config = dict(
    norm='rmsnorm',
    norm_place='pre',
    attn_scale=0.125,
    init_std_up=0.0334,
    schedule='cos',
    final_lr_fraction=0.03,
)
Each number is 128 + 24 x the weight over its row's rms, rounded and kept within 0 to 255. Layers, rows and columns count from 0. The size above them is the row's rms in percent of the matrix's.

# layer 3 MLP up, 896x224, rms 0.104, rows 152-211, columns 168-223
size [102 102  98 101  93  95 102 102 100  93 104 106  98  99 100 100  97 101 100 101 101  94 102 104 105  94 105  91  99 102 100  89  99 102  90  95 103 101  97  99 106 104 102 108  97  95 101 105 100 100 105 103  96  90  93 104  94 106 104 102]
[[111 175 110 164 152 155 137 154 129 151 117 122 124 110 117 107 142 143 140  91  94 124 105 102 107 141 148 130 138 111 131 138 118 139 177  93  74 135 131 141  63 144 148 164  99 105 129 188 139  80 116 131 108 134 150 117]
 [116 114 139 135 122 107 110 136 124 119  99 140 105 154 104 154  94 118 122 127 125 143  78 144 116 134 132 131 101  95 132  95 121 103 114 133 113 144 159 116 123 115 105 107 150 130 125 167 133  60 131 122 103 172 163 114]
 [126 175 131 144 119 107 169 108 116 159 107 109 136 150 125 137 132 130 117 138  99 111 141  87 104 118 153 126 127 116  89 113 178 164 142 139 168 142  70 149 174  97  93 117 164 138 132 143  88  95  95 126 132 133 114 107]
 [142 115 125 121 130 110 167 153 110 113 160 116 122 135  78 134 125 128 109  84 169 173 102  90 105 130  97 113 109 122 137 127  74 143 133 162 129 124 108 170 147 151 146 137 154 121 161 133 122 144 113 106  68 134 103 156]
 [115  52 152 143 122 107  93 194 120  81 117 172 107 131 120 120 138 141 114 136 110 127 104  72 136 124 117 124  55  93 105 159 146 134 130 158 127 131  92 162 140 149 130 145 162 117 102  96 147 131 131 122 123 126 127 129]
 [123 125 134 122 138  86 128 120 102 114 130 121 127 129 107 161 140 129 152  93 119 147  84 155  94 102 128  97 147 128  71 137 113 183 157 112 101 147 122 110 107 127 128 124 115 135 157 153 180 127 114 109 113 124  98 132]
 [133 134 111 114 116 137 133 163 187 160  88 139 142 102 122 179 170 132 136 125 146 103 130 146 122 117 100 126 111 151 106 120 164 156 131 122 146 154 140 119 153 140 136 104 183 152  96 105 131 149 129 133 120 169 111 126]
 [ 95 121 129 140 130 125 142 112 130 135 130 146 114 102  75 112 142 107 150 121 140 123 138 110 112 146 120 146 113 150 124 163  81 124 114 148  94 110 127 104 120 137  86 150  78 123 111 130 126  79 114 154  76 106 120 172]
 [134 116 140 126 100 144 126 195 117 144 177 124 130 168 139 115  98 134 133 116 124 122 125 120 118 125 117 127 113 101 129  94 120  94 133 127 148 152 153 120 146 141 146 115 145 143 115 124  89 142 163 125 164 133 117 107]
 [116 131  99 123 152 172 105 136 136  95 133 100 147 110 112 128 131 156 127  76 144  95 107 100 136 112 122 164 114 137 131 136  81 114 152 139 137 133 146 135 128 113 115 109 128 145 147 130  79  89 147 131 133 161 141 163]
 [114 165 106  87 141 180 169 126 115 119 128 120 131  84 125 157 128 132 128 110  89  95 124 131 155 117  79 125 125  79 154 104 131 117 156 120 115 110 122 181 119 122 166 145 112 104 138 119 179 106  95 121 106 154 113 139]
 [123 136 187 136  80 112  92 136 109 144 138 150 137 116 128 142 143 143  90 128 114 145 154 101 121 127  84 110  96  88 111 126 139 102 134 111 177 152 126 120 154 119 153  89 145 109 115 103 148 116 120  99 147 121 100 122]
 [107 142 103 138 133 133 147 151 115 131 143 116 120 117 134 128 165 128 116 151 101 188 143 119  99 176 160 145 113 119 133  81 125  44  95 125 126 130  75 111 145  85 168 131  98 151 162 131 162 117 130 113 104 137 117 127]
 [115 140 149 107 116 114 114 126 127 121 112 112  98 135 109 137 130 187  98 121 107 115  89 102 126 191 145 142 113 162 129 148 104 143 132 125 118 128 146 172 107 148 152 137 156 138 161 124 141  71 148 137  91 114  91 140]
 [136 166 159 117 105 126 165 136  66 151 136 129 144 109  94 158 117 114 144 146 107 143 148 136 124 114 109 132 127  99 111 147  96 155 124  77 103 158 189  97  75 163 128 157 167 140  93 151 141 144 119 107 109 152 130 139]
 [135 150 118 128 147 146 116 131 107 139 114 133 115 139 155 121 102 169 118 107 127 159 104 123  94 157 141 180 152 176  94 109 138 115  97 187 113 102 151 113 109 138 135 140  92 101 130 141 125 125 116 116 122 153  97 166]
 [128 130 146 118 119 106 162 140 120 126 117 160 101 113 133 126 168 118 145 133 114  86 134 116 129 138 137 183 143 135 127  76 154 135 144 121  94 107 140 118  83 127 174 128  94 150 136 141 151 137 112 115 122 161 133 105]
 [131 148 155 168 139  97 104 137 108 179  97 144 148 131 148 100 125 107  76 124 129 124 108 134 101 115 156 157  94  85 141 178 134 133 137  85 132  98 123 168 137  89 132 122 109 107 164 118 132 112 103 101  94 142 111  95]
 [147 111 142 149  81 139 166 116  81 123 157 162  97 127 131 122 154 137 162 147 105 147 146 136 137 150 163 128 119 136  88  93 124 112 143 116 114 104 140 151 174 137 146  97 107 126  83 140 148 125 180 133 123 122 152 116]
 [132 139 144 112 143 173 142 163 131 171 100 121 107 132  89  73 161 137 128 167 170 145 107 132 136  73 135 100 158 117 123 156  90 115 166 101 145 174 144 134 153  99 126 146 153 149 157 149 128  80 136  93 119 130  99 140]
 [111 146 154 109 171  98 118 106 152  81 113 118 135 178 124 110 120 127 126 160 134 120 184 110 135 143 130 155 117 139 129 151 163 151 140 128 122 131 171 162 129 116 152 103 129 125 148 134 111 111 169 133 155 124 129 127]
 [136 117 163 114 144 133 144 133 114 104 137 134 110 138 121 117 111 122 185 157  92 111 126 114 142 113 146 132 119 154 104 127  71 129 135 109 114  82 129 172 129 109 103 142 160  90 107 185 139 128 104 143 124 107 142  99]
 [101 135 154 149 120 111 131 183  94 133 122 138 110 170  82 150 104 157 133 134  90 161 119 137 129 128  82 145  98 150 128 176 156 123 139  30 135 154 120 156 184 150  83 143 160 127 105 116 117 124 159 125 118 102 128 169]
 [144 112 158 136 133 107 119 167 106  81 147  93  87 136 130  86 114 168 156 146 126 141 135 196 154 131 123 150 149 152 136 153 138  95 111 120 125 107 114 144 105 120 138 104 123 140 147 119 177 131 144 105 147 149 150 142]
 [126 100 157 139 126 118 148  96 100 110 114 102 124 114 129 118 132 134 136 166  82 161 118 152 109 130 160 165 122 140 101 128 121 118 163 115 142 111 101  68 132  79 142  89 138 179 145 114 155  80 115 115 115 135 132 122]
 [140 152 145 122 124 146 132 144 109 117 139 117 144 160 100 165 145  90 145 124 101 167  99 141 131 103 100 118 134 136 103 132  99 158 148 117 136 179 131 153 161  83 126 112 136 132 109 156 139 113 165 122 154 171 154 129]
 [107 131 146 120 150 135  94 107 177 151 123 120 147 105  81 134 109 137 117 152  81 111 142 168 115 145  94 136  78  96 155 109 100 129 123  96 127 132 103 149  94 118  89 142 173 160 106 133 160 151 120 135  88 140 131 106]
 [109 152  86 124 114 163  91 185 147  92 108  97 122  92 120 105 127 168 123 159  91 142 133 164  81 143 145 130 129  97 134 112 105 144 158 157 110 121 126 161 160 167 113 151 162 101  98 110 100 129  88 140 116 135 118 168]
 [135 118 142 147 134  93 140 154 116 159 153 137 151 168 114 167 130  98  92 178 135 130 114 151 132 105 103 153 121  96 147 146 151 107 157 103 145 125 118  96 126 133 114 142 171 112  64  82  95 109 115 125 143 152 134 146]
 [120 102 144  90 108 140 120 112 125 161 136  96 128 102 109 133 125 118 154 100 130 106 125 108 130 118 142 173 153 131 162 167  78 158 154  89 112 123 125 175 141 111 127 118 117 154 107 165 108 128 165 107 120  82 143 137]
 [ 85 106 122 136 169 133 120 110 116 143 167 172 133 147 140 123 156 135 122 150 133 113  75 150 104 145  97 129 101 152 115 166 114  80 140  96 120 176 140 124 160 106 115 160 134 183 142 140 141  86 126  88 136 171 137 161]
 [127 154 128 105 185 101 194 114 104 177 108 105 152 164 108 143 126 149 113 152 162 138 111 157 136  95 112 112 131 112 129 135 168 154 133 139 131 168 142 138 101 128 142 153 112 110 133 134 113  79 135 120 125 122 164 130]
 [ 89  92 137 159 158  96  90 163 132 110 126 152 116 146 122 124 108 146  85  86 108 135 154 144  74 150  98 134 151 156 121 163  91 104 149 103 129 106 132 124  95  85 123 133 125 129 160 102 152 118 150 140 131 144 127 112]
 [ 84 165  98  95 107 115 142 132 135  90 121 149 121 156 146 116  58 127 177 108 107 111 130  92 114 128 114  97 138 102 120  84 115 109 115 100 131 122  78 143 122 160 117 160 139 139  91 165 128  83 118  98 147 130  95 108]
 [155 101 116 117 106 151 109 145 106 129  94 132 155 150 170 138 128 128  91 114 111 142 122  68 146 129  85 146  94 160 149  92 116 118 101 107 123 131 137 137 100 162 136 132 130 136 125 101 131 117  96 155 133 133 176 122]
 [156 158 145  91 137 151 126 126 115  88 141 152 109 117 116 145 173 105  85 134 135 110 131  73 153 130 111 106 104 164 143 113 137 132 190  87 142 119 136 106 166 142 127 145 105 143 104 164 108 123  95 133 112 132 159 143]
 [173 116 173 133 113 105 117 163 116 154 109 148 126 127 135 146 122 150 153 133 159 128 122  92 102 102 124 158  97 106 108 130 158 144 113 134 124 122 140 136 136 112 139 138 123 115 111 167  93 140 160 112 128 127 127 136]
 [159 153  97 141 112 140 135 178 117 126 117 103 138  89 135 125  91 116  97 162 112  83  89 121  98 129 114 138  73 104 177 138 119 153 131 130  91 135 118 125 129 159 115 117 127 124 119 175 105  99 176 113 131 131 128 105]
 [116 149 125 128 125 109 120 124 144 108 124 116 111 127  99 139 159 106 134 146 126 112 106 128 125  84 105 133 127 139 147 125 118 127 111 117 149 105  83 157 126 121 161 156 134 127 129 165 110 171 117 100 135 146 153 132]
 [188 142 125 155  95 171 152 110 140  98 109 135  98 148 129 123 152 143 179 165 100 172 143  97 142 161 109  69 148 129 145 137 125 120 136 127 120 154 174 173 123 141 164 151 120 134 112 164  87 121 143 136 126 154 123 117]
 [141 138 113 106 111 110 143 106 149 126 124 133 127 137 145 151 171  92 155 145 136  93 153 135 114 106 101  96 116 114 111 170 124 130 148 109 109 143 128 169 172 148 129 167 146 107 141 138 132 141 198 138 119 142 105 122]
 [130 170 133 130 150 112 153 127 101 126 132 128 173 137 139 138 126 161 162  98 131 125 100 127  96 104 119  99 124 136 107 191 107 116 138  93 117 157 106 135 135 151 138 166 114 131 138 147 120  91  75 128 134 150 141 162]
 [ 88 100 133 131 100 101 169 147 120 146 172 127 149 144 137 144 149 155 116 151 133 133 151 142 114 159 103  74 110 132 102 122 151 139 150 114 127 140 145 175 140 127 143 132 188 163 115 127 100 121 132 127 134 147  96 145]
 [152 117 152 111 100 117  99 108 138 137 101 129  87 130 111 145 122 130 115 173 137 132 100 116 146 171 108 145 144 113 108 123  71  98 112 133 100 127 171 132 139 100  93 174 108 126 119 130 140 153 143 100  94 148 153 121]
 [ 97 107 127 105  99 141 144 160 146 104  99  85 119 134 105 144  94 156  95 104 168 114  85 141  90 105 102 112 101 158 178 109 113 132 138 144 140 114  68 108 144 166  74 127 126 138  87 150 142 136 110 142  80 165  90 148]
 [109 162 131 103 118 115 154 141 122 106 110  65 110 105  91 137 107 125 164 120  94 143 128 174 106  82 109 158 106 114 174 116 114 137 127 128 123 154 104 120 161  75 126 124 151 138  83 110 143 119 141 101  80 117 149 107]
 [ 99 137 127 109 111  93 110 121 148 147 111 156 102 169 102  73 112 122 108 148 144 111  99 180 117 101 131 103  87 147 145 147 111 120 127 144 118 136 104 106 129 111 163 127 122 105 102 149 134 112 109 110 132 148 119  88]
 [ 91 114 134 153 192 151 110 141 155 141 119 123 124 115 155 123  93 125 106  76 121 155 102 145 102 156 106 120 123  98 118 118 124 130 140 156 108 126  97  98 154 126 156 130 146 123 108 156 139 134 111  83 160 117 188 118]
 [ 83 113 147  92 144 131 140 135 114 128 112 133 180 139 105 156 103 153 154  90 151 136 142 122 104 144  83 130 126  78 147 143  78 134 118  69 123 133 106 137 180 116 108 122 142 148 112 146 177 129 139  96 133 156 161 111]
 [182 123 101 149 127 108 114 122 122 173  65  99 127 183 114 105 132 169 142 130 130 132 165  95 127 162 154 120 121 152 109  70 157 150 120 109 144  74 150 184 121 133 119 151 114 134 130 149 105 144 157  95 140 118 129 164]
 [169 124 113 153 127 121 123 115  97 116 136 106 127 136 151 111 131 138 141 157 169 118 125 128 121 120 136 168 120 152 162 142  94 113 127  75 111 112 150 154 185 127 143 172 158 155 129 152 107 113 221 104 144 178  98 118]
 [170 128 118 130 157 138 130 116  85 116  97 143  96 152 143 114  88 157 140 137  92 165  92  93  97 145 123 126 153 149 148  67 113 119 154  94 120 131 110 148 113 176  86 162  80  93 105 144 107 120 137 155 123 167 124 105]
 [140 136 134 112 126 137 117 115 104 117 102 138 137 137  80 162 144 156 182 104 114 137 149 132 120 143 135 153 139 105  60  93 112 164 176 111 105 127 133 148 121 139 177 132 116 112  84 117 115 106 112 123  63 160 105 140]
 [111 110 139  95 128  98 180 146 136 115 114 123 116 118 140 117 148 117 108 150 142 134 163 140 142 152 158 133 116 118 117 126 162 202 163 132  93 115 124 144 114 126 162 137 103  98 109 128 114 130 142 123 117 106 146 128]
 [138 112 148 123 130  93 139 185 140 175 116 110 141 139 139 154 144 155 109  76 117 115 115 110 117 114 143 176 131 140  98 126 103 140 137 119 131 182 112 112 122 151 151 147 113 116 135 163 142 109  99 162 125 148 130 127]
 [155 144 135 105 149  69 128 136 118 142  76 128 105 158 100 167  95  78  94 122 119 112 136 106 138  65 107 107 103 126 172 108 153 185 124 103  86  67 150 114 139  98 134  97 131 134 129 111 161  79 152 124 130 126 145 110]
 [146 174 119  98 122 138 118 121 143 148 111 140 144 132 138 193 133 129 146 145 116 140 115 115  99 105 154 110  74 120 119 115 141  62 157 101  92  77 141 153  78 125 138 139 129 150 120 137 139 139 119 103 109 128 102 137]
 [132 137 130 138 152 106 136 151 129 108 114 104  85 123 130 151 136 128 111 126 115 103 124 103 164 129 104 119 154  94 122  88 143 147 160 121 118 163 153 122  81  88 122 108 150 128 160 138 119 105 145 127 129 175 125 105]
 [ 84 144 125 141 161 163 113  96 149  94  99 125 139 146 151 122 152  78 158  77 117 121 132 114 124 123 134  85 132 105 121 103 114  85 140 139 132 131 181 111 133 147 147 135 139 130 118 166 124 122  95 105 140 131 102 129]
 [133 115 148  75 107 156 127 122 151  88 132  75 110 121 121 116 122 169 161 143 157 180 133 126 109 149 133 116 105 139 121 164 113 127 117 121  87 110 152 143 122 153 129 131 111 141 131 151 151 144 129 127 108 173 148 147]]
# layer 3 MLP down (transposed), 896x224, rms 0.0948, rows 152-211, columns 168-223
size [103 101  97 104  92  97 101  97 104 100 100 106  92 102  98  99  96 104 101  96 103 101 101 101 106  96 108  93  98 101  97  92  98 103  96  97  98 104  98  94 115 103 103 106  97  92 105 104 100  90 105 102  99  91  91 108  97 108 103 101]
[[118 174 102 170 171 155 126 159 156 102 120 117 161 125 122 111 119 134 125 102  96 154 140 157  76 123 146  98 166 112 170 115 140 108 126 113 135 120 147 129 102 150 135 113 100 135 117 125 103 138 105 173 166 149 116 119]
 [149 131  72 155 108 116 110 184 102 129  92 144 127 127 139 148 107  95 190 126 114 148 107  94 103 162 154 133 131 123 135 133 141 106 103 155 138 156  75 169 151  87  96 104 137 133 117 106  75 160 145 116 158 128 130 148]
 [139 125 130 127 105 151 160  82 105 105 144 142 156 147  87 144 104 123  99 163 124 131 123 137  85 139 116 163 160 117 164 121  93 163 126 108 150  84 110  89 110  98 144 151 142 158 113 115 152 136 137 118 113 156  99 133]
 [149 144 168 126 126 136 109 147  92  90 135 175 107 104 132 107 135 138 132  82 147 134 133 131 137 114 102 114 161 132 129 142 111 146 146 166 172  97 110 134 147 152 164 151 135  94 192 138 161 126 121 117 128 109 152  92]
 [153 140  89 139 102  95  65 147 114 163 140 122 145 148 126  92 159 144 123 164 165 113 112 157 137 128  91  94 136 141 114 145 107 165 118 118 116 126  97  86 121 114 116 116 110 125 140 109 141 179 127 148 134 141  84 122]
 [172 131 109 117 147 125  69  92 130 132 134  87  96 121  84 145  92 123 117 149 136 119 134 157 106 128 117 147 138 102 136 124 124 155 130 145 164 116 130 113  87 136 158 127 156 158 144 133 108 141  69 143 128 155  75 165]
 [109 124 114 180 151 144 122 122 126 142 123 120 145 153 113 103 142 134  99 100  90 145 144 147 126 129  93 104 165 120 103 134 125 112  71 142 147 127 128 118 119 156 148  97  71 113 126 165 139 149  82 130  95 159 141 146]
 [121 123 130 132 154 113 132 136  89 124 128 124 118 116 150 122 101 126  98 171 141 112 124 151 152 104  71 103 158 117 122 193 125 160  52 131 117 148 143  95 115  92 122 160 157 134 165 115 131 122 121 104 120 117 125 143]
 [124 132 111  94  95 106  95 138 100 170 124 109 115 138 134 138 139 106 121 110  97  83 124  85 166 157 171 161 122 146  69 144 117 146 114 121 168  91 102 112 133 129 120 118 148 117 117  98 118 140 119  99 122 155 140 107]
 [100 113 132  97 143 101 167 140 110 107 133 124 143 139 151 137 138 149 118 123 104 135 137 103 122 147 127 125 114 160 134  98 150 170 141 153 175 108 151 104 133 138 107  92 135 160 129 136 123 145 162 124 156 129 102  95]
 [119 155 141 135 135 158 138 136 128 112 157 155 149 108 146 114 153  96 134 141 101 130 142 135 149 187 130 144 111 116 172 103  99 189 141 114 128  89 127 152 130 124 147  84 150 123 147 110 118 124 131 137 123 147 151 121]
 [134 168  90 140 139 141 155 153 133 124 128 106 168 160 133 110 161 126 122 111 132 111 121  96 111 118 143 129 124 134  97 113 121 133 152 124 119 143 141 111 127 110 137  93 116 129 150 131 105 120  51  99 123 107 138 163]
 [133 149 142 165 148 151 115 122 114 133 142 142 116 104 173 122 115 113 148 107 123  89 153 141 195 103 100 108 147 147 172 151 107 155  73 129 140 107 155 180 102 142  89  78 107 139 100 145 112 113 132  93 138 122 153 139]
 [101 143 112 114 114 131 141 129 119 176 153 125 109 166 180 130 114 102 184 160  84 144  99 200 132 115 145  89 127  91 104 159 107 162 117 143 105 154 145 126 136 120 189 153 132 142 131 130  98 121 124 143 148 160 147 173]
 [122 122 159 121 140 118  89 133 136 152 132 118 136 102 136  81 147 115 126 117 127  95  64 188 169  80 142 138 125 121 107 127 130 119 138  74 158 108 144 138 129 118 163 135 136 130 109 118 148 123 151  81  96 114 125 136]
 [151 136 115 114 125 116 118 150 116 137 166 150  98 124 136 137 146 126 138 163 175 101 158 145 170 106  93 150 119  94 101 167 103 131  79 150 129  72 155 156 149 105 129 132 107 104 118 129  96 143  85 120 113  61 129 111]
 [117 120 132 110 158 122 126 126 118 147 131 126 163 129 133  85 110  85 101 110 145 119 156 103 140 127 107 104 128 135 123  91 105  99  65 210 143 163 127 111 132 129 161 109 106 143 101 114 135 121 117 113 168  85  91  98]
 [127 116 124 143 115 123 180 131 105  92 102 130 159 119 146 150 150  92  97 132  75 129  95 132 136  77 102 146 140  94 123 128 171  90 113  99 118 154 120 149 158 140 130 119 120  86  99 142 113  86 118 186 121  96 150 127]
 [ 95  94 147 142 151 106 139 115 133 139 132 123 102  93 147 136 120 138 145  78 135 128 154  82  86 111  75 183 120 136  87 105 131 159 108 146 130 145 165 123 129 163 122 140 113  86 106 100 164 118 171 101  87 118 126 116]
 [ 68 126 177 121 131  98 156 125 108 168 178 125 138 119 108  69 153 105 177 121 171 124 147 157 151  82 114 133 136  99 134 142 133 140 139 126 148 148  94 114 150 130 157 118 155 109 116 114 106 134 164 119 143 128 123 130]
 [ 94 141 116  88 188 159 138 114 158 115 175 140 136 131 144 120 126 103 112 154 146 140 138 137 149 126 115 119 113 126 116 121 143  68 163 131 131 151 150 132 168 144 109 109 107 108 150  99 143 106 149  96 118 123  97 121]
 [107 131 117 155 164 121 140 116 123 146 116 153 153 149 131 165  94  80 105 122 115 156 115 148  82 114  96 118 130 184 116 135 133 114 133 165 118 184 135 180 138 107 127 117 122 131 166 170 127 146 133 102 119 178 109 146]
 [133 114 145 110 104 178 105 122 142 148 116 123 127  93  89 107  92 112 103 121 137 166  93 122 144 111  61 137 125 127 108 131 137 106 109 105 128 165 100 115 140 103  77 110  91 149 113 135 142 184 105 114 114 118 178 160]
 [145  88  86  92 136 131 136 163 138  82 183 165 164 145  96 125  99 106 146 124 142 136 106 140 149 110 187 103  83 141 111 111 133 107 128 131 105 174 141 149 139 104 100 138 119 153 147 188 105 114 148  99 103 131 157  90]
 [139  85 101 175 195 140 105  97 152 128 110 140 133 165 150 124 129 134 137 155 147 100 190 142 161 113 124 125 121  96 138 152 150 150  82 150 145 169 159 142 100 129 132  99 120 107 133 106 100 108 110 103 146 140 118 122]
 [127 117 157 163 114 118 133 108 149 113 127 105 116 118 175 122 110 137 117 116 120 175 133 141 114 144 133  96 155 116 152  82 143 106 150 168 120 161 133 114  72 132 106 130 165 139 107 125  68 131 148 148 158  91 136 123]
 [117 134 122 101 136 156 121 127 163 113 126 121 120 141 136 137 102 115  88  96 146 115 116 174 111 130 133 132 143 161 115 149 153 149 122 152 154 102  83 134  80 139 147 102 131 122 103 158 141 124 108 117  82 129  92 126]
 [161 144 123 121 170  89 140 120 135 119 149 106 139  82 122 111 112 140 104  86 104 103 124 141 115 114 131 148 171 119 166 146 120  86  45 107 144 103 141 172 109 110 113 111 110 149 127 148 120 178  84 131 166 104 157  95]
 [114 106 129  71 134  99 113 111 120 116 141 161 149 138 123  98 130 112 132  93 143  99  96 151 126 168 119 141 161 123 140 118 123 111 147 129 142  99 119 151  83 129 101 103 127 125 133 126 162 170 123 109 155 136 112 159]
 [ 84 105 151 197 183 161 116 136 139 126 136 138 104 121 111 116 149 117 112 170 124 126 164 178 145 138 129 135  95 145 105 119 154 133 127  86 149 147 103 107 156 111 145  63 114 110 131 113 114 162 145 112  96 132 203 127]
 [137 137 108  88 152 125 130 144 114 112 130 126  85 173  68 131 148 153 131  96 128 123 109 101 163 160 164 166 168 115 123 146 130 162  58  92 137 125  58 162 107  96 135 108 141  75 154 129 114 140 115 140 105 107  98 112]
 [161 116 136 160 109 127 171 126  96 136 130 132 155 117 144 120 154 139 112 121  99 187  89 133 127 146 147 118 102 132 135  76 149 137 168 105 147 112 120 117  96 147 117  94 119 157  60 109 110 142 138 124 129 123  83  95]
 [142 148 144 118 124 129 125 171 142 136 120 170 108 136 112 118 110 122 130 111 102  94 138 181 193 107 138 135 113 147 144 127 169 101  92  96 131 102 108 115 136 120 132 133 136 149 116 141 102 142 141 142 186 124 113 140]
 [136 104 128 112 132 111 144 133 116 186 194 114 158 108 110 173 150 172 108 106 144 120 117 150 125 126  88  88 161 105 141 168 138 131 111 104 146 131 121 132 134 132 144 114  91 113 117 148 112 127 104  88  93 103 136 166]
 [126 112 111 119 170  75 139 182 122 122 113 143 157 127  75 141 109 104 149 162 121 121 136 142 156 115 145 139 125 117 167 118 126 140 159 106 138 169 120 125 128  98 132 122 119 141 121 157 107 110 148 129 117 115 100 154]
 [108  93  97 105 129 154 142 163  79 130 136 150 124 112 117 111 187 111 124 173 137 102 127 143 167  97 151 114 115 102 163  41 139 130 134  80  88 141 142 170 150 135 167 151 182 146 121 149 102 102 113 110 142 130 116 169]
 [ 90 122 152 125 129 129 121 154 106 148 140 111 140 136 103 112 150 125 126 116  96 124 134 148 107 137 109 129 130 133 126 149 160 122 123 136 118 164 109 146 149 176 105  99 108  96 162 114 181 148 152 104 121  91 115 126]
 [ 83 136 116 142 116 117 135 101 146 109 136 140 141 122 115 126 128 148 126 135 134 111 127 142 112 121 152 137 125 139 127 120  85 113 142 140 140 105 161  80  43 121 127 119 112 139 100 143 120 156 112 105 120 127 131 138]
 [133 152 150 115 113 128 128 164 161 138  74 114 139 140 163 134  83 134 121  91 114 122 102 119 142  80 170 159 150 117 128 108 140 145 127 137 113 138  87 107 102 158 122 113  94 138 141 123 125 108  85 120 131 143 146 109]
 [133 101 136 124 166  93 112 148 127 152 132 125  98 147 152 113 161 136 171 144 176 159 177 141 110 110 116 148 117 153  91 167 121 145 128  64  82 163 122 121 119 162 128 107 151 117 126 126 102 120 133 110 157 146 123 126]
 [ 95 171 134 144 151 138 104 136 137 120 136 136 116 144 171 122 131 120 151 108 119 163 133 167 109 143 119 127 104 126 105 167 116  83 135 122 108 162 144 126 108 100  85  97 111 142 128 145 148  61 152 152  82 167 147 115]
 [ 94 167 116 108 111 157 170 128 121 141 137 111  81 153 122 133 162 130 151 130 143 114  89 133 136 133 109 109 103 162 150 144 112 132 121  91 148 149 109 126 114 152 127 120 153  97 102  99 135 164 163 157 114 124 176  76]
 [133 166 125 117 184 181 166 166 133 126 135 155 117  98 160 157 119 132 153 115 128 159 141 112 104 145 132 151 141 133 128 117 162 157 157 137 143 142  62 148 171 100 152 102 125 116 131 132 110  84 160 171 146 160 133  71]
 [157  94 140 129  83 151 152 144 101 140  77 105 105 195 128 160 149 123 116 169 106 210 142 109 166 102 129 120 146  72 125 105  93 126 131 145 117 172 105 121 119 109 105 143 144  82  71 123 124 120 186  99 136 135 113 153]
 [110 110 124 116  88 115 139 130  95 131  91 178 112 103 157 117 142 136 117 112 123  98 106 137 121 130 140 157 124 144 133 120 127 177 118 131 118 108 117 180 110 129 115 134 146 135 137 103 142 100 168 123 129 153 116 109]
 [ 92 134 140 140  77  95 124 146 112 105 119 142 155 122 120 144 112 142 105 131 169 103 125 103 154 108  88 145 123 130 141  89 126 120  64 127 149 114  69 101 148 137 131 113 138 135 110 156 113  90 135 143 132  89 131 128]
 [168  79 121 129 146 143 170 154 144 136 182 119 117 106 144 111 168 152 158 111 146 151 101 125 129 137 104  89 143 121 188 130 173 145 154 120 123 131 149  39 123 151 143 115 120 121 141 120 140 156 123  99 130 142 170 163]
 [138 121 134 145 108 126 132 141 151 142 128 107 133 135 138 149 171  95 117 115 144  81 103  91 102 146 147  94 132 143 153 114 156  92 156 164 138 129 118 182 148 138  75 103 127 129 116 158 152  99 105 140 130 173 147 159]
 [122 113 105  87 140 114 130 133 134 113 131  86 119 128 105  78 141  95 132 168 105 137 122 140 133 104 166 147  81 142 107 151 124 138  82  95 102 145 111 146 125 130  87 123 149 166 128 183 120  98 155 109 145 102 118 156]
 [107 128 128 117 141 107 139 124  81 112 101 156 144 111 106 136 144 139 113 135 121 142 145 141 149 111 141 164 146 113 141 162 140 154  46 163 150 152  95 138 125 139 143 124 146 107 105 121 168 107  88 142 119 121 122 114]
 [121 153 161 179 107 149  79 125 158 138 101 128  87 123 132 112  87 122 140 101 104 154 151 130  99 134 118 106 118  92 116  99 174  96 126 114 138 104 123  83 130 106 118 105 159 150  92 143 122 108 107 122 113 115 103  82]
 [132  86 144 179 105 108 125 120 136  91 128 132 127 137 140 120 147 163 141 179 177 138 117 152 110 137 105  83 124  90 137  92 130 151 144 146 123 127 133 107  85 146 147 134 141 145  68 145 124 147  90 140 132 137 126 154]
 [126 116 103 156 126 169 174 101 121 135 130  90 119 130 143 130 147 158 128  94 163 155 135  94  88 143 138 163 106 110 117 140 113 153 151  79 124 143 135 127 107 164 137 150 142 122 135 149  87 153 128 108 129 122 117 152]
 [148  99 137 165 107 176 122 187 117 114 122  93 112  74 172 109 113 152 104 113 139 120 129 130 139 125 124 138 113 187 100 152 123 143 112 103 165 144 141 107 134 140 135 111 178 151 126 141 133 121  74 145 132 137 104 120]
 [125 111 135 127 115 147 125 106 135 118 141 123 144 144  67 127 112 138 155 113 108 111 116 123 137 114 149  93 137 119 139 111 112 106  44 128 183  84 140  89 115 126  96 155 152  78  93 138 196 141  95 135 117 142 114  97]
 [151 103 129 124 121 140 146 140 179 127 134 146 141 109 142 128 127 152 108 169 145 133 106 120 135 152 133 107  90  98 101 144 126 130 142 157 150 124 152 114 112 129 128 180 123 147 107 135 126 147 107 148 135  89 167  65]
 [ 84 119 163 141 135 125  95 112 104 113 143 173 142 169 155  69 157 136  83 125  96  87 129 154 119 188 153 125 130 172 144 137 112 119  92 123 102 108 126 103 150 156 138 117 106 137  93 140 139 133 148 129 137 135 156 147]
 [141 147 120 129 168 154 135 114  70 118  85 101 122 151 149  81 100  89 125 145 121  84 127 115 100 119 143 192 134 107 153 110 118 110 147 114 122 135 167 142 104 148 103  99 103 119 124 131 146 126 138 116 123  65 115 124]
 [ 71 157 106  98  97 116 135 132 126 138 135 100 143 143  73 124 170 157 102 145 120 118 138 165 150 111  90 131 139 118 145 153 134 124 130 107 122  97 158 109 161  73 154 107 126 158 151 152 144 147  90 131 159 123 141 109]
 [ 97 174 142 120 138 141 117 165 125 153  70  98 125 130 102 111 164 140 148 154 106 122 164  97 125 128 114 179 136 159 109 138 190 126 107 112 134 133 158  92 154  97  97 124 138 115 133 172 158 157 156 122 103 112 107 115]]